config.yaml
hidden_size: 768
num_attention_heads: 12
vocab_size: 8192
rope_theta: 66800.0
qk_norm: true
bias: "all"
tie_word_embeddings: false
init: "normal"
init_std_qkv: 0.0479
beta1: 0.95
warmup_steps: 25
decay_shape: "linear"
doc_mask: true
max_steps: 7126
Each number is 128 + 24 x the weight over its row's rms, rounded and kept within 0 to 255. Layers, rows and columns count from 0. Numbers have three digits each. The size before them is the row's rms in percent of the matrix's.

# layer 5 MLP up, 768x768, rms 0.116, rows 409-445, columns 256-383
102:136141122112183115120125109143153122115124145148122095116140154117144142119101117159146093147101105148134130121121097073172160102157109135109106097120135132143122147123107090098121150158124101142113114148072117117130101097101110118166116126145124081091120115146148172183103098104193119145143151151146133162105101127102163135118154149110194112140078149145122082127116106127079189144167
101:117132150116071133149137102115124121146074139156118128114129109085153103115148101131135114093135111138132089115096123147130160094121084111115177176099139096128154083088121147100161142098096163139146106102150133137129131127140093132177129135141102140099139125103176134096142130127123142121131124114113188122153150124118101161125116140106159159126157103112177136104102104119108129127099
108:149139145157113137162180103102122116140130153121128165114150125094122159093118147124131099129111123106128094106147122139120138112112144106107117144144178103141164123119121127113180129122146168108137116120152116166136139073163125126109159103125159090160106129154107178129132179145121141121113171134125099124128097144152140125082127122153130121119073154115116155163123137120111119168134
095:124177128127110126110110171147126128139147168149146083143130123148113125111189152137103127114104114175134130112061103161128134100130143120126149140094092130126102128158108162148157108114107108131135116123116046154139118116082115144111176082146135123093167103126132122114114111144151154138106137137107103099094123099082138092091134157130120128095148111153115119124119141109107135125148
107:145102149135124132113117126182128100155143133122131170154120068105123144157126138127140135130123130132125150131118133074154137142156168163103163119136171085099155166096130103090109129108097104092150166105167121153119142084143154156110153118111131177127128109113113127147100134124131137140183109089107157107124122106120114113144163125105123120170156159126147160166107162103114132130116
109:150147069088156107106125174151108100160106091121107159090118153100147073129115134094103070157091171113082121135136075085102121190135119119129179080125140114130116160091090128130103144131098100089146112109145127151138132129144103116109160124158129092126151072137120133119159124133096142134119118113141147156144093100125147117132096079158099115145156144098137143070141126137113149145113
097:151087154161129150125179140168117092142122100088139105085119100101163090164121143156108138137119172153135123135155145122107123158106118091145151185156092157150169098095135112080162132096161131103140142113178159110165124186121128100175124140119123093093150132097114140122124083141172096143094164102107103177151136142143134123157135157085132079116153111156095137110138092128089156100122
104:124130117111127155127120131116138099098171128134118124177153123158165112140118115116128173129154150081118165143148127169143118142139111120087103127150132126132122122131110101141136134122142081147117118098124120161118116112144143136102145122182164159139149122131159176098143178128159191120147119125098135156121118084148117167163150130135106112085123121089107108130121109179127145161145
106:137106149139143128118143079111144100128122134075126181088125123167099132099172102131089106159128150137126135142124147152124127119096100109119113111134053113154119111133105125127134146075153070138136097131097124157103170112110155151164151123123122124116184114132139150099103117098120087148141101145135101155162136088139135098083118130101142144109130143142137135116125148108129128149113
100:146178130133117110138112151138116165088127135115112117185123158156127105122110117132129126106140122119146131085125087126104129120157129123141115138141125154098148103157121147111111104105116138142103109165152125130136106133149095094131141139095104182099118145145094134158145091120130174151152193142144147117120070154106132153097135158126163127132108114131118143147100112123141149114147
102:111116102181089116116134122135098110131139121130164143168155136132152171101108138143149131151138126120092158120162105117122133141134123145137101131139081108125137128144106156109116122111103103139108152113150147101097081145122114111084150110099157118103114181124130134135103134100087139155146117114097114123150120097126116153119089134123144145143134159129144092114124155162130084181129
096:132096146126162098125180148120135092118107126090167141126178172127137135128093106184128116173131115154135096118126106084141174141142130147109152142131132122129075138161174096175116133095117115120123115111127107115122128130159125160130192143083147128129079139116121069127151119108122141138139134118132123176121153139174116076092137115132203125102110127124098139133134141159125145105180
099:123106169117151153128134137126133128095100128148147120142104132124094103155139140133151130120123131151099128107138124112102136108111132141132121138123146149113149151092171134136119125108099085147101061109147139097114130100095151129132108142094150113114084166128116093171111127096130131127110125143120141085120187089150161103126118123139131140134106137116114132126144136088103104100126
103:156095140143118107160114113095180124141111127153103131070138114086129090089149126115124129102157168166130155108134095126128128142121132147113120134157165116141157118154118133116129133104097176141155147113101115081130090155098128133140140108089133106097100132139134080173145106141165140094107160185113152156133078133136127110143130099151174101159104139129139147128115155150122115162118
097:113158174128101129106139118125146114148140105152132121105139145110090151136150099118152094169123132134118146161120142115158138159096128154115136128143133116126142164087125170131137127135114190140119109131145115127073110173098114124091109133147112164141092173132125140118174121102145172107146151148150107146168127133135122097118125100148052091126096090179144117112123172113141157177127
102:142118161145083116142108132105168145117148140148133119166152158147102118148177119115126167128127129095132100147094121152122144079085080130110112129144082139124153160157092098131142068120132126076113154188130074080148153114127178158130143104118138126124139126087134135155139138201116135100097172125146116125109180173143149122111106111129125153140110115120108074147099136122122092098114
097:143151133148134150129149092123116137105173108132131147128130076119144168125128114118130118122105136100102111122115128144122106097102102180150153159127102162119143103097101137165125153161119138107135114115131132130123168099118122146128135109126175140147166116117161116130158111103147125138120137096156126111093137144143107120097121126091165181120166142084145144128143109148085118141150
096:143158118096129136099119143117164149104080151113166097116104113131103148110107106098155145155085151140171149134099159157153115149081087107107118131127115164134137101093133125091141133144141132152118101120140152124116101160114143129146162183120126153154172155109133156078186129100128076118110133146151161118141134145099125146114135141118146124114159117131155135098157104130154174089133
097:103131078128119102104103140139116092173136069124133103186138125116122087124122160142116143140099123139102127148157131156115074108117130145141168139082130126124153169105145116115089126137102165111116120152118106128163174144123096156149160128137158138141129135204114132144091147128143140140102127148150152122112120122141105103184199100135191130122163120115163139108123111131144086145105
102:077118131125144116123098133151121118168148068153120131140133119140099130097123138083091104144111105109093126108138136138135108165134112120121131131099146094115119142088174098142120148106140124121126119130118192151114153129103160143121117169101122154114110163102153138144103116107122102156116105191124140140143139134122176121109149110106107143147129118111095134151132112083144166137137
110:161140159120193079100103144151115155105160127110138134076123118124128122132091148121086140109095149126140155136088149142139138172149161105111154132109182127107082137147107147120145181148150114104141120106166161155100107128123120069116105103163150115132147100136117166075118113117112170083149127121140146153087120122155095154078159117076125124074110124178089111118132065153103151141145
095:082122099139164158168127152174143138160140122148111128173121162142058165122109102102163163115170129098145117135142125117141105122148073122132113171088147144131115126141097121132116146105127121143116148140110174137142139155126178128108185101144111149156157148129135116105135126161115115103141129087155121146109107136105129133130121140145170122138110122127093086128090146163113137133170
105:095118147166132135107092141098134148132144109134117143102148119112162110140089129124142117124146117153171131140126113153146116077113146095119133130137094076129121143127082095106100156132128068189115143139124106103126146131121077120139126095147099129136166111103158123120117136132119148113120173138143130115108138095135139170111135115123136108131100149139131114121122110159109122168171
099:154091131133161136115142144077109114151137109111102120125127082108143127096134172116128142132129152174149125100124157102120112129141114110126096152090099139122155146152133127150140151144115126108156116159157114101121110151151129131160154125096113092150130156142120110117137086136122181117161138091125131129111154142085136125127188118147131164128168157103070160131106138114123159100109
100:129155138107125149099141156127153089110139143100099155148114151116183142135109116118073143111164137108087123156117110144081064146129164083123156112097143094143132130103157094186128141111139107114094123164140168085114069119147104135096155147144116112135107106188122135110101148146128162146122113139163089118135112161155130102118127165147187106125146144143142144097163110136101082112141
086:106139160148114115162118151101102133121114112141122108134143148096159151124106099183159144129139126147155114131120131118109154148163113131139115098170146122111130101141130123145126107126128128129133099101133143229156197112121113147157112166124116152179150128152065101147186085127138164139115083116113110169123115092171137163120143142094116145088165148120124129119146121170114123098140
100:131154141126121132135147146082045114134168133096133149158119130089127115116148163118111136150141114143126100079170167175158144086132132105131159089124124130118111104102154166171144096114081115082151118130140109098125107066116125098110121112131142138096103112129142109184109113111126150112131116145120143134130116121124089121156128148105171140128106139101114132129149134119126098162144
102:118134123071110103123146133135120117082119098160124139168127136130098119145091088158153125120125134084102104154092145111116117123112149139134120116141129149099094137087116155105133091096131102162116129109136154136141154121105154103118129127161121086128155138127100124135114142129104133157127128150077157097145136124152133135114102163112163095116117135125107143130087122102131156170120
107:132097119117150118096145177136116100140143116121137133138126107153097125143115126145112167121135091104175100151112132140103121101121154142122150148151110127157122137156128133073088104154146145139106119126129163106107162130137155097169134131118132136126092096124153180102186164149134142078134149128139112108172131173191141131115153110131143122150190101123123109089148142168139140171125
096:148170085105135122136147147156146149143121165136130088129173153096102134089150104112097129104144091185128162168151110122085148186092132132145138167175175137168147161137115121131178141152128141143125126126116105113151114146100156116149080143101129134153127112138114111144122146158140166085111106153120122133111162066144147134137157164113120124121089134142150149139103140156153126108132
109:171134138159111138115141106096112167135116138119153122130132140086095111119122153139141121155105134157114137135156127178142164142120103090107188094101105140153154102140102122137123158120091140158136141130172147129128133078138115138134182130085158109104118087154143149159118190120111104110134136155134142126151126118150118089143108118132123145113113071101138106135137129132136134104157
097:130169163129141136144080091113091140177138103122125146146130105117121153112131057136113134066159071112114144123118118106126075148155116147159137123177076160150105128144133113129113123124093109132122115145132123171121091106150136168159129149139107173123108137123074123144094104132114172110116094124172122146121124093168140118145123159119148133124161147129155110147169154131127135125116
113:116132168121126153097128148131087105127146135102149125116139120164082136141121158131138139094156144149143114121143113124082151113142115142146138105168157118067094112166165154075126161106152165119122136138124178081140130110107149134167122156109130105140142147158150085132151135108148132132108103159091124112122080110118098125109099144135147174137102087161117152119078130120100089180140
096:109145117155135119143166117115134102104131101148115177106090117132118119078128180186145125151115139120123126125164101129109078110127095116125129135131115113168115161122142119135143120083087170118082103140142152142205131122143167142117083128094128137101118149132135148146111154156144120095067158141127148131145133073130130147080156128148106113135135137137147103115133142155084156129135
101:153151106160125134145093104143111103099187113125118115123168135137136135101109122129128134081113160110149121160132099088137121137176122146104088104124158103114129079137119147140133087110091157155103122125111102125163133126111179155127152110082117142114103115102115116168138123135121110087142157119145119125120118146160117107136117082111132120126068144110139102152128176089115149135161
099:127084066144105088147113110165099153117106108138129146102148114131100157169113131126169146133092148128126159152161135076123120134127174133134156139137145091088086127090129157175089125111126129089160121080108138155189145107122084138121125135126148142088128136142078129091128094106134126142136108132130125104072093132101144156168135119080134143111121180125106129134129103114171186136116
094:130102147127134159133097108105140114157120141127150112108109109155153126131118140115119118154111121138143111141113082141102148116120166119092161110133161089122097110127171137101100123155146082142143148131072100119127098174094157129153145125151146150108110110112160093134143153110100143138133130116110096138054127164139139112130150101118139123150142122140114091143165147126140145121089
# layer 5 MLP down (transposed), 768x768, rms 0.108, rows 409-444, columns 256-383
100:153139114087096128101193160104100114107139122119121126120127129109129098137130113123159144107122113146093095141146078148119119141157167133138124067152165140098142142075139126121132115136154095108118120137153134125104073100129135138120123148145156101146159155139101153130131130095097157149061133200091141136146154145130122147129156121139116097144105111095136138132126144109150103121086
102:155092077161127110134159138109116150082159175152134094107115130128154124161176121095149150133112147140131175109138100076147125135139143125170152152122126132146132120118150139098115181151129152096107147178130123125099129119132146126172098120151098131164118182137151142112136097141093119153117112113104138069122101128149102139165112123112131135149120126124191090103145168148100154138141
108:126144170100107133177173144127190132144114108151124164121111131110100149163124081148096088124092101141153076112168138114123152135148111150126135107111159111170142140136128096162145186121138123136156126118146108125107065118124127112127150132138121127099155112117103132113160129146120104131181087107125138107131122118126155138113105140128109144142111143103120114143064131130097134135118
093:134136129122098134149099121094052129120125115138110128164096133090165156160132085137169133164118106129168213152099130124139118115147110078147122126121149108152124119077135091096114120127105141133120140141160114201090143157103126112144142113114109145130117105121088095138154120101162178138109110098081105127103107111169051149120134135153095140127093147117128144143144130156139149121141
102:140131135092130132148150151161108125163120140129117113116140161106094150138187096115099132104103125120143177128136168118130117078131119148164165106087061083150151116135092098129107171139132114173154134164126144119109078097155141112114154084153142158126120077111136129144138105121117075124171131136103136094139189100120114087167162137106116119154093135137146088181148139156113130128073
107:115102121124130093115127140105105122142165153134172149112150111122109186121104167121118106144133122139111217126145121126141129136160133135125109102138142112134110115130128141134119072098120126155113121153122132076185131145115145124157136121108178139157096119136159153136139120096128104078096160107131161137113140170117136137139104097125117128122143152129102137106174089135128161127104
102:113104127146108117129097101114175141126132157105136118154106152161120146142118122094104123094126131163127077164122137156114106130146160130103128148149137151123118123140115148112103144139109108114134162108099130143125138121127136160111139134098126133141150146143087123130110122098147108143127127098107129092139155174154143124111120120103137131137162092153140147134150134104114129117128
101:092123121100161147141146118105119120131141142147140158112136130193123119102113125147125114106101136111084092156129129097100117129172097104131161076171111098143140140086115118151104137100121126127152146135154122138114157096130131118141132124127095168141132128111123108104099100153139153127158116158095134086149114123109141119140144149129162144112136140115158136127135181148165121138121
104:118163091132154153108120139109105078113124107141158151102154105180122103114133090097138120138109079094126094127087080151118140114152154130146120105108123187104118131135098174136146148141127137135155139175139131102112118114149123152119111124120102180110108098124154164101105140121114155150078128119105105127147111111110125149117147131124169117133120129139149111083113142131152176123143
098:096109121108131136164137145144125104123074122094057146158153145089130130141097129142091080129123115126084086120109117106127143105131136168115121155119105165118095174163129145163152127143146149083086131114128156130152145109122146156144151126123122129125138111131106150125101124104107132098054153092084146117142142095117138133083120130160144137154125164132140141121121152134127120118125
102:152092130091172124132133115136127115122134117092135096140152129097099135137142114183131148136174126120156203113091130105134127137135110117130116110138117124165128116109151105132090145138145164124116130146158145125105130141179111161128160077131105121122112116134159142075073144121105136082141139094135088112113162120115082144130178095136144114101113134157157146168145117100095109134140
102:112138112100101106161098132123130184147125157126147111105106140112147135150144099127146107129096156148096176126152119105088101145145162121120137085096144110144071109155125147096140125176134092110127164143149133150160139091119135165136149136138102174130142129121117145148093133121115115125107115174165102124135132123168112120135107114135132114101082189149157099136105163126092099117142
100:098126137100119108150116130120138133123137099138115130142121140107098123100132100132112114122131150113132095111118131182102108127140140149068112154128107110178153132148135129124122145102149096103140120145113140133157141141109121118159128132156127128142122135113139139185130159119127136107175140142117141116123133109155173130119163159147159138098148154100146134111113112134142146088109
099:124158113158157099140095131146151148146106140156119107128138122062087152158109134146104153091129123162126112140105125112155129150121155163098122114153122165155166111135137131115132129150115127096146135143128133120153121125118163102137120119138118133116130093141161140099122106133141148126152097103102153123093128137135085164181136127118144120124121169185107115102107119161103096073127
097:119106156123127124138094091095134145137106128142113116075162167105108136121158094173173135156151142154115177091145133094161137116136145131095089079127150095100117191135103167137158130165139134118136124119156134150114167152163109164138100121110138147124122110152112128116107150174129069142096139139142120116136110118120115118098099162173112135166108134152149104135145114120103094110128
096:169126094134128121124098101113129147110157147118148134104155120121143176095137144096116154159147116115113151085124121128094067126129150130114131126146102088109169131090141184129117163158145123145104157144082145106123164103147135130107155124162112097072131071174109126117081172125179121130133125172150073139125157117120103113125101132117132126149119163133143109129115166118112107143138
098:109157126107094108098094117158095144129172141132140132175131117139113066133161111119147146163144134130090089121143143132126144111130122170104141109109142138116103123111167171078149160117145145122136131149143105163117142180110110125145122150114141142142146085126157134128136164149139126125146196113110111132091124119140101129141109136102147112119145097137099125114117126130118162167120
095:143149149101143070109131134130102117095151130129184104154108140111120116130136121105145151122125133170126186100118172105100118118175142091108154101113143153142121170128130149113125098129147106165110145141142102121119101075124134149141163075138093140122110104125103150106089133106134141111141144178117143127154109145126134104149176108128132158123120111097132125120149151160098105135114
101:143147131111083141111133140104113109115095151125087146120114101148145113160132069136153086129098140141094000162145153129134116101190112135147111125103146171132107155119123112113185085135105097130192132136174113155142101129134165115126161120111127194143077111101100097137184123117111112149096145117097123109132142119130131154129116150107125110139116133119092126121131099129127136140144
093:130139138100112153136155147130109134179120102126177163098109106129085176133114124150116112113112130125120021113103116114174146140124123099093129089102126143109115102132169147086108118150127137093153134179150113108171172103139129107134090179089139143136153139079099107106157077158096129119062100128137060115109152125145110144099113109154130139137159106126117115096115113113130125119139
110:139099096124186122123126139132139097143114157060138148105114089144097099160146163111079132130120115127139097142118142121132129109155113131175181144103126131138182106113130155110120105106133140125113130087146120140121121132112124056126156120190112152112127117084114114128128143134124128120152131121189127118129172143161168108127112105106129118079161138161103115140124122114144147170118
099:084130110159127115124116219157127152130158148082096143125111129119142118107107094172085147112125127133153185122119124147114128137142122125120150099129129121139104125124116136090157122141125158139175111136104138145104114115142141175118125126172106130128134138088185119156146105123154092093114117170154118097120142136102133132157119099147127150165155071081121128150142127109099136145103
101:122158116125161114125148133105126131175131141079162117151158119141110150090126165147085133122102127115122151091118103113075106136151126159160115105112112106168091150109157119124105143138144094145144120115147162127131138150140108105094112144141111080131149150168110163122126115187113103120126181106138094135122092135083153083135136162161124150166147135127080110103093108102116080089150
100:154119112134163123130171123140141140153083128080108121136124117156134120116150160146136137145127122122092102118125148133128126127173123141129120134156122127176098101124100130141140107152103136119139095196105100141134174115099132126130137120092087111140136145108183123072131115101110149153098119145120146091140095120112138130148193153095083142143129102098082173162118120165165136109118
101:175118143137144110097097136086126120102102143106149136122133141127157140098122115147143131087134147136155110111105075130109091161173119100127120146153137112110138142109136112168148084149151133114134173148127153160150136089145110124168175116149152103080098160097107170149166094124110141149092088087150151144117116154156141111108153122105123150074151123125130165148136123145108154121172
094:135173125111126144102147119142151123149109138150133114100117082127113105090124139115103123149124139119139063131137136134100115134116135126128137174119119136150106137123107149165123127133121139133151126098094096062134087103158116145134157128125101107121091097120192107122125146129127127103094163142151091091176113129086112102119116124145174097154103143151143105123123171097113132151131
099:139126140146130143140101155098116133098141158132120112144092183174091138123121124098106115131165132135163124140146148140177120154105108152126128092134142129146111162131095151174148142146117149146141131104109116160110130122137114126080138157156147131097106127111138131187098087106095175126083100124162084156169140104148137137159125117116131119137121158130113122078115111147117188130102
101:093154156100079097151186162172147107171125165129088154122116114119122151115109165095114101193137140084143101170128147086120153166122125164094135111117103112122146107125116143049128124111097132116134135164174171101094123125098147124081122088141138108156099130144132176098079139157135128127086124109137079117167137103137114105123127100094132107119137110127140094148076115137155122175122
104:120122130082120110086129121135110151082122158170152136132151119084117129130125145147102125121146142120157255128099113060140155147137110118120149140109106159119127150138149085079121150113136158093126142135143141114089096127102161128138110155071171106166102173082158159144153124155140106123163164140094089096129145131126138108124125137139098125098129116150128124119155092098177152153161
106:121131124179120113137172095138089135146134116129153094125149173158141144141124139159111091110112166142083184081084084157153139137177144138174130118177117106124136141106120136086149146105157102175100149102136128174090131169140101103119104155157116113158132160095140144098123156116115163155143124167113125118135119125105132113138159092095125144157086093095144131137147125153125128185104
104:082131116147129156133129146100108139154128084114128160100096131147094142128159126127134141143110133130149105102124148167069110137118059133086138134122124156130169072090176131109076143124105163146127144105128116142155135090161164107084127158170149086143114165114132125168140110102190126167124159157101123114157098163120129096095161142141130142108180109103102125118054134107161138140133
100:099136104129088129126156155127093127179122192164148130163112105118144141133151148143105138146144148088101213102142117092149126099112120156135130139132124100136131085130158125115112147113124159117157163174124156138179127109137119124131134128126184127181105092142130140179110146072137112142115102103123108160152111142134114102106157139108114141134136132134122140146089121098128112142115
107:117124133151153093129137123143135122121148118172140091127199151112079154137157117076097118140141130122143169147188104125145141129135117137094162090135135152174148104138116169101098148111178185115092112103150146141156134116126137125136065095120134142090127118166175115173131111137133112146134132148095095141211115154168123073163120111121088126124126119112124161170126157114127115117131
101:127107142144099116128131149116147111096102079181146090081148132108143152079104137131124133127138122142119251090119152143123170161159134120111128138101144096153172108120134081129107125135146084098126107166148121124118153122126122139096080111113125118116167094104136178108104133137097098057134128114127109118159136133116147087150104144131062140125087102147140134161165179068106121107114
104:111111138135118100152158107120158120120144161129117106115106118140129116129158149138144118100094158094146037080090131145143114123108154134166107136119098136143114131162092127157131132120094140094145128175143168181098081123106107109121115133075188122132117093144114096151106126117112138131119173131132079138108120134104114158100094097125178149172128106143147094137098090143143147107107
097:150149131128086131126156129138170143134108124115118124102161114146125107117110117159139128132117104089116146141173172145129125135145094138172098157141124141156130124143185108144127097151128089100146149112096119149106155153108142110143128083134107091157128152119090098142100118169144133124103099114106112103128106148131131086138169114126110147129128151135105093141156141128144133139104
# layer 5 MLP gate, 768x768, rms 0.109, rows 410-445, columns 256-383
099:100156120097137115117082092141088149058141128121151082142141162140200124153110122142156090122116142122151158085119141175116144098140130129081146097139145111160114098146124152175110090093124101126094154199138136145124141165128097116096117153136118156101144165143122120146151106156134146128195084150111150116092086137135117129190140173115158125130133149103087145129081140107177104171124
108:127136087098124093076106148161125136142139111155159136122116113151125140131105139125120148122133124150091144130129127111170113148153106144159142104102125098150150130101127151147124148143108135134093165133073178100123127140090134112149116130088151173160152063093073139156130130084118126147124130148089161135105116118080096128133119171132135140126138140156109149104151139116118108123121
094:102139117101103128096139149103151121128151119140174129104164125170109113094151139099143120127084103130150162124139189076148125099117143133154159150109123150099137144117156133113159189156100089090128100130115133137131149115103166102108108126140099147112104133105160122133127176149132116137149148113169123110105186161108147122132106173149098097120143114124158131100137130129150077109119
101:113130153136102143110145147072144083111124113105112110127130135070093094106109132145112106130148131146127135146150118088093081128091144171150107094130114130127127131131131115149149132088110097148092131118111065122104138184146120141149161144127098104131128123152135132173151187107085145101100148134139124125071172090178127143098113187181139109125128108099142143103167132141128129109175
108:108153172159148155133111115122158123109130118133122116133153093113168160131111140112189136090139131170135122116123158103107129081134142133150133150129127134145123117132159130159147153139104190139137155124149160168100159114125144151093130119115125139133139127115157137179159128104140073108133111115161118142145140142082101115127112178107146144101095110112135143117127109101133137090155
100:114154152131152112091095107141114156075113140135110123162097130117128172113154131108135104118103077119144132148091145098144178104164076125131135107099165099106075099123134106119093138100118145156067063141144102121114113128164128163138158113128140168161146148150143125109139083130154114144189100145125173114137123120106096110127090090160092180161141158141153118155162161124126144155154
103:136105143152145090138137082142108175096151082113128113135108088095141148106099165103151054141099128104120117095132127110147128137113112126118148164116091125094080128145113111107154178111104147137128160094155126095128088167141111091101105111111100146128125113144113116166148110104130134129105126152099160125143149102089128141110118117115127143134128088156133077096189198119120137153140
106:126124114118154132142144123113083150164100117150190131121128131154128158066148094152132100116107107124122127113131103134144137145109132132119114154104137132124167155134140137116129134128133128075132170140123058068139140136147152106136120100110095102107108136094198158111123126156155185156146096116140100138126106149122101104087125068136113135140111137182171147129152127090119145123151
100:128103134160088125138122108083120141150119109085119059122072085125120176132108161132151118124116140102124141103097104185143126107115110141132148123150107103157165126129109122144121104104216080124161140120116133092078158113137092121119137124112127123131114122112146133129139108120128120098115121116113127149130148133133116098121102134099128141120123143124147145125155144155117110080137
101:176157116117105127131147127127104141148117106163147115113128113114140110145153140140072122126116175160107132159087138126141116118121118110131093138125127160106130090116131080127077123129145161146125133136110141138132114164134111180134141175095097105139138069135081069124141122135137139142185138121157142143121145149129168119088119115092135114102181138156193091107162156118152119138160
102:112122157114158156150081114153119122126154098149144140135125112144122172115120111115122126103132148084148161086145077121064143101090111133110137124110111103066156126092081172120137117193166159159117107141172135147144149123082116109185080147135104138156131146146136157145140125119097116119119145143134105143145104144098126127112114117121119132118170145139150090082097113113121106109073
102:140113150091137096124118110103131092115150136113133102151125169128196107151135142129136098140170131085154122145104160111147129115148153120063151151107180101143113148115147086130112123119135160131111153112101160151133099111129109114162110086117115145079092161117094087092117179115123109091144159120131129149130131150132121092095114129128162113158134114130104170116086121136136123143122
102:147131144090133117115120138132098071097143103124117123118141072111144152180098133149139110157165126091124095085166122116132123103126131137144130125082145125121145104111110137136141148090115130143129116124117113116126104119196104117136145150153138100139124126094161142153184125173141156120139129116096103131096130105153153125125153120090130127163153105157122112104167103169109120107117
100:082086138119063142138097084145153152119149134120162108157133153090098089143175088089136156117124157145133143156143155145163131136141198127139100127086128109176118166118145099138103087120115113126107117132109155129125123110122132115131111159126119155099138126133117140159111132130146092144148146152126112149140095115132099125093100138085136166133096147148150132129127141164131139111108
100:138141130102125127117151100137118151138148137121119108128134165118141127156117137105138143108167109160116130109097096120154144109103082084106136101141086119145137137109110149190128124147124114101125080151128132099146110155101152145145133095145187134132156122144131114131119092138155118146084133101126142117123155148134081176104116143132169099150106112151136131130145131106097120124125
098:165081103165122155126127132117165144157126121144122125135166121076168140124112102114129170167102117080120110121154165117117105109118155132144105124136149123100122109162137143157111111105136109124117130106097137123088145190118103129119184195138184143113138086131123115122106174155130121077107084150185108124116133132084156121113148121119133139086128140146149152085132117138102114153104
099:128135095079089119148117138100150166128129118119106142136165130143099146135157113122132128099114153144157126141136153098110085166132111087107113156092137119113109115138131132157099129138162075112162117141134142140100113114134164148084143117122071116139142104149157080160140138110158122124116121117169149136194092137119095148098094115093104125163107110110126128142130123126131082147075
095:138129124114102124145147115137115151126102120130160133116136114119199091082101176164133116120129123110121107089142150169132123118094099109175149105092115174100149149151112150132162149146117135102140147128126104156122095110118099146147084127135131104110145099154081061107149076090135145095125146136121141130093147087138111177143157112155123138146121132107158111133132127178128070144116
098:146106130118111104133145184158096161139116109148068113138145131112175113137164156102134118062123115145094155145119122149169126122150151106104142094104107096125130142156145107099152103133108159165123090139083139089107134102113136162139163123144152098110130165091135155132129174128143135116097137114087181116134133098075126152125185148120154147127121141157119125176163127146119101122140
108:111142125087139137111148080150154100101114080194162099156142100158165112105121131117151081110133138110133153135127126148095119110101044173122124076157078112111117141118129125154112167116109143158131136140120126082128093159189109209107161128106168128139119083135099102106146118083158128135097161161142144169124155123100129177144111129129086143126132121052109132111112077122116159149171
097:110152137118147140160144100157170128112140110166152122115103144112111134126162138129115082131058126175150162112105106140136080121120175093138129121151124169122138128116133121142130123107115126113131132100111129106149132130094119123150125143124125115114142128145150144119151140120108114093128133139153147158087146131121161118134095152154138164147186096119179112089114099151133116086158
103:098143084153126100146155107118073064153118099128099144112150134141143125153124151121128142113140119110108140133132155103160091107134136136157170173127096119132176119138117113114141145117142121155147123110146113131162114115075167093066140078145120083155114144115075138113107115145153114119121132143117129151064144115109142113122145121132103156122087125128145140086063095124145139118164
101:123122102113164104164174111112141097122152104117093129167094111095116102139138152159176218155138115143121173111113114131138163133122093149150098114162156099146130137124116158138113113113167101099106100126127086116084133122099121136133139167151162080116138123163137098137100147116156088118124128071136186133103099156135105114134134117150111133085120147121147191140095138122140133136160
102:153147140139130123077104118103114128112131159135087105140128120153131161131157085135178117125134144107113128158104141121182138138148087164159149124121129124107113124136090085139132151075128120114119159141137097114090116105145145127105099161128112101128139141092192166176086145166155147152169107134128114147105137158121113125130139115076093110130129161113145136104111131123093144141119
089:129145172116090101141117139102127129126159087095076135141127137115122162124129082149134119138164107147159119162131112156106111151129153136152099135185174123106144173135087128124146128137098107124128148133134099145135157129144125142179108157136152111169132141153079103161096118132108181130147165151130114127133097111143147125145078133110109133102125154102111127135100099145143140094137
101:149155132107113099151142133133113136154143125137120088135171165140123105169126162110096124154167168154154135101132128133121109120111152161110176154133104110166108160123113143145126119127144142129134085112119159163131127174161123097143080136157145136135162086150121143154101149112126121127161137155149138109073130146141113148147140162118156076111106122120116134132156140142150124158092
100:108175131136163128170095113096126188130107117109111102139084113153139192125144135118122094090139162127160121116134138122192153112146179128160155122089105133175088149137125176084109151137123096121159161151109085156142119147164150096145107104118129159121132104114153156101181121121114098138085114149170115133117095130056161119105093141104137166162103144129157102120117133124105141124089
099:089157151102097098106139133087126104088151089121124107130178139105127118123134091077127141089112097158141092135093125151127098137151126131147090174111137152150187117092139124153090180132133124132108110133159109191087097109130145202128115123143132113099128117156112130106125110122102116178109161118107105137119132113073175114138132118096130098137145109125142114118150105165129112136099
100:152142118140118166160138135115104119147122135158136094141140146097102137142144108096094116130142143158138134122144140129115132190119159155120151137110119133127098167144106123159100142116131115157142102127118118135162106131118135077139107120137139169154146172139141159157111137133120100124115174147123154085122115081146173116151126151110115127095086125129169144159134152157115091124098
109:151151164136160119156102141106123175141127084151151094116154154151158140093135110146113149141164162110148159139174156118131122146125112116125164151151118128124135138136159136122090111071139092140100133113116123126117142133116144164133148129149115119088141131171160096160126138103114127130126122148132134081136172119133144114141124126129159126132144130148116113104127160103167193128115
097:134121121160165136145109112103139177129128090116119113126119108157113100094150122128089127121109181119155160136118156118141094140154143090151158132129153159124148128159159132157131121111119100087114084123115111098145143114144149111127107128108084138099106140103141131124115136134165134163126124090142154140111145088113116126154119171164116194144172172126178105122143101135157092142131
111:139076125147115131082116095129145143133137146148148147151122116143153119106136119098122149144156128148147128156070146101174163144117124115125131148123131095144144174091115147118139108108173109159099176122104122119120074132140121140148163145172136141099130122074074125086116130122143151109112149117126163145111194101154110121145124141079122136122125098132137139178163087157112154119147
100:140144117099096099083160156149133160135119120158103123125116108145154131123122129096146071118091125121140128131162147152112076123141135113131160153136136130137150106151179107119125100098096069118114125162109138114113168131125115137142134132116126142123127151122170097126143067111151164129160120124141165140164106111139102101158113091098157100126142139149160085157184140078157112148141
096:076101100104105168136134144107142141105109094129098143122117150167125134118126120130134139106161105157093136114107148102108113141135114127118148128114108180152148157127193108153108147141115096141152104101142167113104172134126089108112119130136142142144115125174139149097156131091147135129120117137139152128086131108142143141146102133140128142159139130114144101103111115141100122147103
100:118150105116152130115082140120123158114113159107156118136172124134105059101158146114162090148151114105132119095123133174150126112104111136137143104142086097114167160109103130137109123123137153102126145128124145098099145122119136123121134161142126136141119121121128181162113120079131135088127133148076102202176136112146109109126116129141140054143123173123112130163135125104147141139171
100:154146113093130157109109098088130168092130146125128127150143175119149139121148082061145102146104135146159127142149136141158127112137105150114161167151104177118156140155111126156149092141136153146146149122114140163150122097124134123112112139127134093065099126115135112129099099112154135155156118129162148098130124123110168103095156087104136151160121157129149140136126126187141136098134